Part of a small language model's weights.
Architecture: LayerNorm before each block, rotary positions, biases, tied embeddings.
Each number is 128 + 24 x the weight over its row's rms, rounded and kept within 0 to 255. Layers, rows and columns count from 0. Numbers have three digits each. The size before them is the row's rms in percent of the matrix's.

# layer 4 MLP up, 1024x256, rms 0.0923, rows 103-111, columns 0-255
101:122187068128123148150155103104168108077125121091093124118169143145122117179091143086163132120149125086154165175088097118138137065146116128128183119100121131147162105091126149111140063150129139118137080155147159142151137162105113089094135122105127132149139069127151141120121085114119115101108118109121125106150101098171169120148085130149103118113156136102146144111134139139138135121116160123094137148139128115106111132161127118125117118131097110082115147107163153141142101127114110138156155135144137111121124176158141082111096137132103132103181130140178147096131118111122092135140111135158129088143160106160117138112150132156141154129141116109170158120161120131140137126091109096127156146132156138150116136108133146137130128198108156130154133121114171130149124106113136
094:126106163119105081121182124122141137133110141101181155131081121180107156127110091106113136111081084171157086114106143117088149107143137096160127125174162137163105114120079143104100163154139123142123115162173132110122124103126145151144109118108139140116126100135137089126099129131152132143137117116117133132116151128131145085138064133148115134142108178135152173178120111135114111136123154117119122142161125121137158140132132110077137123167141166046105104114112139143115142164123143143123097114072131067132110101078127103115158131115162105114102135128126104109083162094098091098161111120100122142110140134136114140141164138117143182125137149157131129115132107155114151139139126137148148148122124115156132120164146104145140156096111152142125129126125100090073111100104127
103:147106124135112135105159081101107126109107087132100121104175136174177152101123100169122163122160136148116150144111136135137095164126111122144105148104145129115110117162153149142086128161109117153147114077105098127142141126120085155096142125130148165128106133134090108130106125107138103121130123097117113113128120086125111144137101122167127124153087153117168088139107091112130121078166151142106130111134089146142126120146168151115133136091141123154115105160162110087113151127100117103170145123125158120184094119162134135091133136134147117150129107124095158122143116152149167114091113137114216162161151135115082145122143166158128141178107122141128093158126070130118097150126138149113123121116160110149161167107105131112141135113139125083140163146161115131121099124072102
098:122168113098118091100167092100091093084129122145150133112130125109173116125145109101130129148112130152120109082112124124122112136126118142131153089170117155125101107122119134110112115143123159184154130131130109109157156125142110156118110130115106087107153124129145139139130124135158104144164106138121141130088127086110115120116142118143109142133128104132091151132136181125173088104156122104088128128153099115108101173131107103125114162138088132137135197157137127124109169093143147097102106123158137183151133129127146081154105144136162114122092135126152149135123139117134117135095170133132190113103124145108120157100107137086127174156153150154111158118097135133122145057174141137077142097141121145152160103111194123116060097144127131156151127122178143120112154121137130
106:159132072103131079141133109103151152107150090164112115110115115097100126186145127125108135108133101147153138116121118182100163152144160129189138125117155142153085124117130139136147131149138122076111116089082138156123129140169139122155135099182141101134113142129158165091138129141146102116089129130133102126095148123165111104125130170105144153132140128134133114181093163156160158127147102119130146165145130151121144144140151115099123140090083100143135139151101155103118097145127135123101147121146131127062142097111130114124108112129145067078123152152098115124119107151100106126073123093123115083120123174115139179113144121094151137134129117094156129181166102136153169151144104157144146119127139143093113155108123156144145136088095143126145114112098110110136113120162126
107:106103143139145095120134158101121121149094145082157121115106127108089139137111128125089091116120131137130127115147119096114189159055119134166136125168159148158131114115137131148098105133110151160141114117115107148122139191139131125126111116164138109133117064159116156120145124139137115168146132099179100107115136155124117148123111125132128132150139132132085106135165110085165192146096095121156114113121140141126150146130158107126165136119136169139122119163167130133115180155116102123072125104122134105110104115131123148094119103139148146157135122132087136113121133109158123063152169145130136113141119134099118102120149139094132118146189120140097129118149111107148123051125115130114130113160122171133142151153095066144062111124129124111108113106154138166145126155169120
107:141122132094164156125091182165111147140127085101105107119153162170116112114160128172166072098160087102117148103122143149077137108133090139160139133146135193134105148094162134133111180107106111153129136123134061111094050133141134146127115141135150136128103144130113143156153148110158091150151156152161141126150113121119134135116081128093142085133145100105113143113116111092141116117127109149154151114113168127120144152112120131132085148121139113114083098098101144126103122151100158131122097142164131142085140144133139108114123126155178141147157129101091131159104175084101183116118101085118153159120133164148113131081125107130134066136101148123120122136127150143129169144112120107129167140103112128136131144136135107144105123137131132119151105132158152124127159126137117
098:091112107136145109141166131133129096159122146120120136164150124111129136179122150102133121123147151144111161110174125110150135128097127150133120122113143086150176102095159095089141126089144150137087152175122110166121074122120148135115156143108083116117112134136095183178138119149120140136157152159072133106104091123129167133131124076130118113134124129140138158066138150148108109169149119151164111085131135134139159099142159144132099083125103106159116092118152148126156128181126185130146150158118136147162120098165165136123126150117083125119130122102110153084143145109125144136149112147123135112146131115104098129103159109113103107098103101146117119088143088083131117121133111095167131153137150132131097129159113179125117153116160114127090118136077170097132145160152128
109:161148120093104086119135104117163121134164101079110118125108144149129113126122133101130159102146119166114142106109127152139117130143144130120121147140137095114141151122138133104143142147130138076116143152140146121131128123081155095143118138128146116139158090122177131135153146127083106132127103120150118154118119115102127152110104133145099111113124109148097105134123118130123145159180128112112118150147178087100080136122154120119131092135139071165147103115165127142134154142096133134121111128128089119097102141119151177151112092114129129130178047114130148159167081152168112156112097121142143100118098074174147118118154161135172111120081170120147143122079131141148150198161118127116148149104165124125126133115092125076179135130143159123174130128099101117169128133147092
# layer 4 MLP down (transposed), 1024x256, rms 0.09, rows 103-111, columns 0-255
096:143131082163145166148103123091114133125127145096127125158142188150089120141138119127090096117145136137111088180141171107106091163098126135120122130128122110134133138128123096106119117119095170146107085130107141154171132092109152137129122149133119098102125133138181135109121108097163167149124086147128128088105102082120108147123111092114132105155121101111157140102110085098148163178118135127116149122130130157159166146142129101140174160119129145091123162138147132136080135128131117109157125125119105134109076135089153151171084124159125106096158146161135146144080143166144151128131104139132130148155114111104081128115116124115118143074122069146134151159105137139127106174142133133116156134094155153114148138148085174144133101139126168133122109161117099138154102096140174
096:149152116113113137167143114122135125172114075137118144147164133139144133113135123138146125109116081089101167130139068125133124137078159133132101118123086125167154109103086130113128091130130151154162096121148124170082114139123117116173112083099177150147156139112169129154127112106147126105101137160124085112122141119142117127132107100147127125149095135103125120114103140132140133166112119123133156100128110099145132105120119095108108118150136105134109128100095182125157154120109122182037141086109173085137141170108118104098126109140140182128107147087137193157184091140155139129119138100080137143175165129111144155163100158110149163138131123121084126118104146112113124143139146147135127142138097132129129141135163137160145123143115114134139139134138129135162116084125157
100:121082110086108139146145093131113094134085149106106116126147143147130132164092121122166141146175128157106091103112150114123144103159170121097108119147136153168150164110106122104139121151112114163100136096161122148103135127132137131163087096079116133079108127112121110146178108162124153132122132090138117118115140134119118139111140163126132140112083137173129068125123130160127170126146150123094122126151138136083173109118166118143135114180134125076117149148153168151139138168138164114104122154152096098167114108126102165109107120121179106096162112092105143145126142091130151124133092106113162165128172127153155132101135105094129153161158108123118085150109114126145114122110133108073138169154090128132146142137114148158105122148142108077105085116149158109122148129139143
101:104166138128145112124174140135134113113148138128094199092113128099158172110104093142159121148160078091133101084135143145116129129135137073102121149168114118120162136126129113100138088142110104147127154100138112106081170118081121096107084126130172141152159104118147139142111118108148123130115101153128150138134155103147165079132115084126151124146116102123138153104100130101108138150129151160112105147141084114172144095111145134128178139149108096097084120119086112165133152144143128128117170126138124149103155133121143150134105167079166106133103133118120154166158114165118143117104142109140114102090135127148114117149108108160148127134110115106170150160171106121164103094090146148138145091172093109164157145105104132093129155113146172103158121143142146123137149131119116
104:134112138084165165127132121137140122162167142154135151100128102137088159158087126147120149112137136197189109074136125110154119147093149141150119124111082153161144093132143120096133147101117118144129155128086099158111126131167172112125104123126109156119092143108134159093110108097093120110092147148135100156151166105114147137138143134104086146123131106141135108101132120118149146147151073054182104131133117127121130123144128083107119127131122126107100140132132109105138159111156149111102140122142135117150142107127155123135118129121119156152185160141120141107110103150124125187092138126120133062111105123162115097091170161137127143113132121169142112122186127125146150068110114126178108121148125112144131109161138099133103135129103134143106095087177108106152118134145129
107:088138171139101091150159155181139081136127112127106099155109113075137149116128145129120076131156100097120069122124124139118178144101141113094137094170141116148124105104097125146138116122114125106124156146139158167107141104073132082162138113085100164141116112169128133164146121152117103127121121121124187144112168119138137085120124117093104108123088160133094156097174136151159118122144110141170136102115086109125153151127137112155142162091108111134123151157141130136051125105121122130121151126145113108124156139116140169095115166103160147126137159094085120122160164127158137148127129128113143118077151141110109125164111117195101161113134132106150134144128167080117138135150145154131119122122147141131124115122154121130085123159151127125132123134149100145131130075156132
104:137133146133100139094141122149102129070115135100112141114099160116145104105132114116098145104155149124169152161104147091109111164133109087098110130157130137137106151107158114106104127150167116131113099131134127107106115129144146099137161118114176127154100106146119171150130142145125123118128093133151115129165151131128131128122162180108130161106137171110107116102105146128100130176131138152110145147083131095168145140147162136083160144112142145148120140168138174161159155111155163156119129090144126092116098098120144144077123085127107129162161119132130137113127079110176117152150135139105155099119117122152183100120137154159141117105093164134091113107133124128175121122101091161109095124107153156134107123119170143097098152107134151073160108066095165128114122110125082
099:097150147138142141102144134123137112094108077091126124155146111112097141138073121095158096147130118155098129174127142170096111141128072146146102128108128155119150127077094179123166103134152118164104125163130137145104151101158099129119135111116119130107109150112123133152152115144142111134137129123117109114186102112147126124109090164131141118151146146126156147123130120079125135191083132104133102094143169095115134138117154171066142149140131127153121182134081118106131161113142147123142130118092047166109140164115137151129181124190124128114147146141103095128147120129130121127138111124120106167120113143108152148121106165147141133093109110155149115155146170122133112154161123119132113145107156110140086117100116086124131120137128095069128108146106180122150122104116126
104:163136159095127100106118127171112108109156116134182124132154138138126137186097109133119104123114163096112162139139074132144170194139170145134116125124125137125153130112141122122159166082119167125117139124120111110102127059123177112117156125111117111143100094089115130114110114137133140128136092100143144129129073154148122112147152094129136097132141126138146131095180145132141197138141120099110065120140161119111086160135147143136130134135158135066141124105160136144134126129153122119142087127100125163106122142101151087117110169129144134114079114133132111155137171127132130177103115119088125138153127106158134138124148141138166123091102094126085160137115145111116087129130117103090124131098165150108094096138097155147131118146108129156183104164118099137102120155118134
# layer 4 MLP gate, 1024x256, rms 0.096, rows 104-111, columns 0-255
093:101144134128140129148069145164142131168128109134144159093121126105146131181143139128131108150132153119133090131157129155114141150095122146100135148092206112159120141129158152112106098152137165137087144114128152143095083145152180133161157145119119083130097133142110125139160152129111142106150134128141109110134127120112097128112134150157160117136095072103127100137102108158120120147142160125140117167137124126100134138118121175137128080091141131152088139131117085140104127141135174104176118122087097140117122137135114159136134098135136115195145113122050114080118148149152094126165132116107152122127125139116123147106148124074146123088146126115127132143121109097170177147151123147099170151104109115147086158143099121132106137145133113094131092146126110168152097166107160
099:115103131158087148110123148140105133158140148153131170118159084137095090146143125147157095100100149078145113111136127151116160153097122165186141104087121106100149081153133091116157159124151153102100167114167117123131115170162153100100150118104163104120127125162107113141118124154123134104122136162176140094155119122150138138161128143124125148142146138176127141118126155158136137197097123159132105102117113122114156069135138151132110098134177160084147132128111116146097118146133097121137131126158147144141150112163131139069116129078149128134126148134042129149113183125130130119123157087091137141093126127079136106118069118091150141108129092120123115125117151103128113121103115119123112131132094106151131132152122135110110102135143140109132097143161139126178136132139100
101:100167105080132143131124110101135140101102109110101142177135121134144127096097113134145140111167140126117160120112140155126067168148112131186077138107138115157182096108140141113142121100146132135173166119115109093090124149109085153107130136142117115193117149142125110105145182118092172115131110139103129123152172128155114121145123101172113132134155123131106112147120139151116108135165146130134105182119125138145142111114124130116100092124100103102139108120149175161116129144153135125131115154117141127113138107097149133153143136111145176124125137124146142104114122113141085102109135153124137154173142183075118147113118145084133133168084120117144123155129102149106102136106184106103167110123081171079116155164129062113110142117132158107165159143116146114119139128116101
100:073187142171130164150143155136094132147133131116100140121074109111124139089093099112165143120156079114122171126148127158107132117099134135173128099101134139117163149117107123128143125131143140120123101098126146099113101109105149192121087150114080123137138109159129115100102156130130145116127151150096108153103146131161100151175101128157121116138119137135081152113126094124108136172110080114103103156100136108160118124157118089104143097158146117125146157148097159164125166125132174108125117138133119158150144143118150122127129131090150136117152103110126142135122168136125143128100135121149130129153134103100137116081096108124144089106146114121139202093171093152074148142080134121117122143190123094142143143176143167093131098147120144152126096146129146151111112113105133
105:192197148124106133150123121152127158126152137124090159107110096113185124136125117145135110132126157086149142116070105173105158102141090121121147114111119145144140114131091130129114105122078165141133152125137132119114150139133116106144093125153119113083114120138144118151142120160136152142153089099154115133133151098115088095136090142110149138140159097126122078143139093119149095107144144202124151142136152094136120116153106134165177121137133120120118167125149133128145104157114131117156134136140146177097146088111121139102137152117152136135105101146105131094169148148129124095173142140117136122139089125101116128091105158111128178143111119093117167084136123131096134143135153172167167138133084156146160148135145145145105062129105142076152118171141100136107103125112113
106:142199135096113137165097120121084155110109134120147169083135127143146132088074130150128112131137113126110151121083088147109134119112132154110142092110120120078093113123105150145116112116132127134139135080187170105107132147095106167160142079201149133170152119121048141146162078121187100116102145118133132114166155129107145132107114112107129135189137137166095096156139147107162112100128125142125118117115134137143146108128089127137125140111151114134140164105127110114084113140146101104138106127104141125123108156140128144140151128128124156125129157124137144116132132115085145129167166130116138133123157144092110096126106116145114121118128085129098133095129136124130150147128108125136150106220162106128118135122114129122160164110123127130125134150154182138152151157094133
097:147113107143154124149113134147090175137120122121158129129130157090144136103117144127135122111107117101129177104143115122107116114150111109136105136110136161152117093127130119143083127148103137124167126131089114140111138155139101155111147101130115148149131173131090095163145148139105156124099155115134092125124125115136160096143115136130195141150156119147120101193100127134094100088104124159148114117114129153134158108099135131136120094125096053165144149109120129093128117154174101086117134113134153119157148094107159123135109144150123151113146122145143154128200138108139144137112175119180137122161117160099154106141157204134117140126160118153132127123128097113101156044139178156105120115174141124122123110134095079141128073082138114113108151112131122129107138137118111
104:131148157152143143134147116167112136138173135112077146181114126156160108170134121165180136095157079149115144131088111177135077147142137180120124116116113111132105103138086123152125102127170137122172145138117070135103131110141081139108168146140139108129107110114115126124142181129153129104119158096099147119130134147119127136118091128131114135163116082143147101142153128117139148097132109125136089145094173088121101157130135163128142141164131129104137138121117110123134122122115158119117138157132122120162117117084162089100138148131100146120116106181125093138158110146148147143121141125116095131089100137132149121058099129127086145100109072135136144144115105132131160122162149094131139109147073159141128158119093142140141079160080131158135090137127146170119126170118142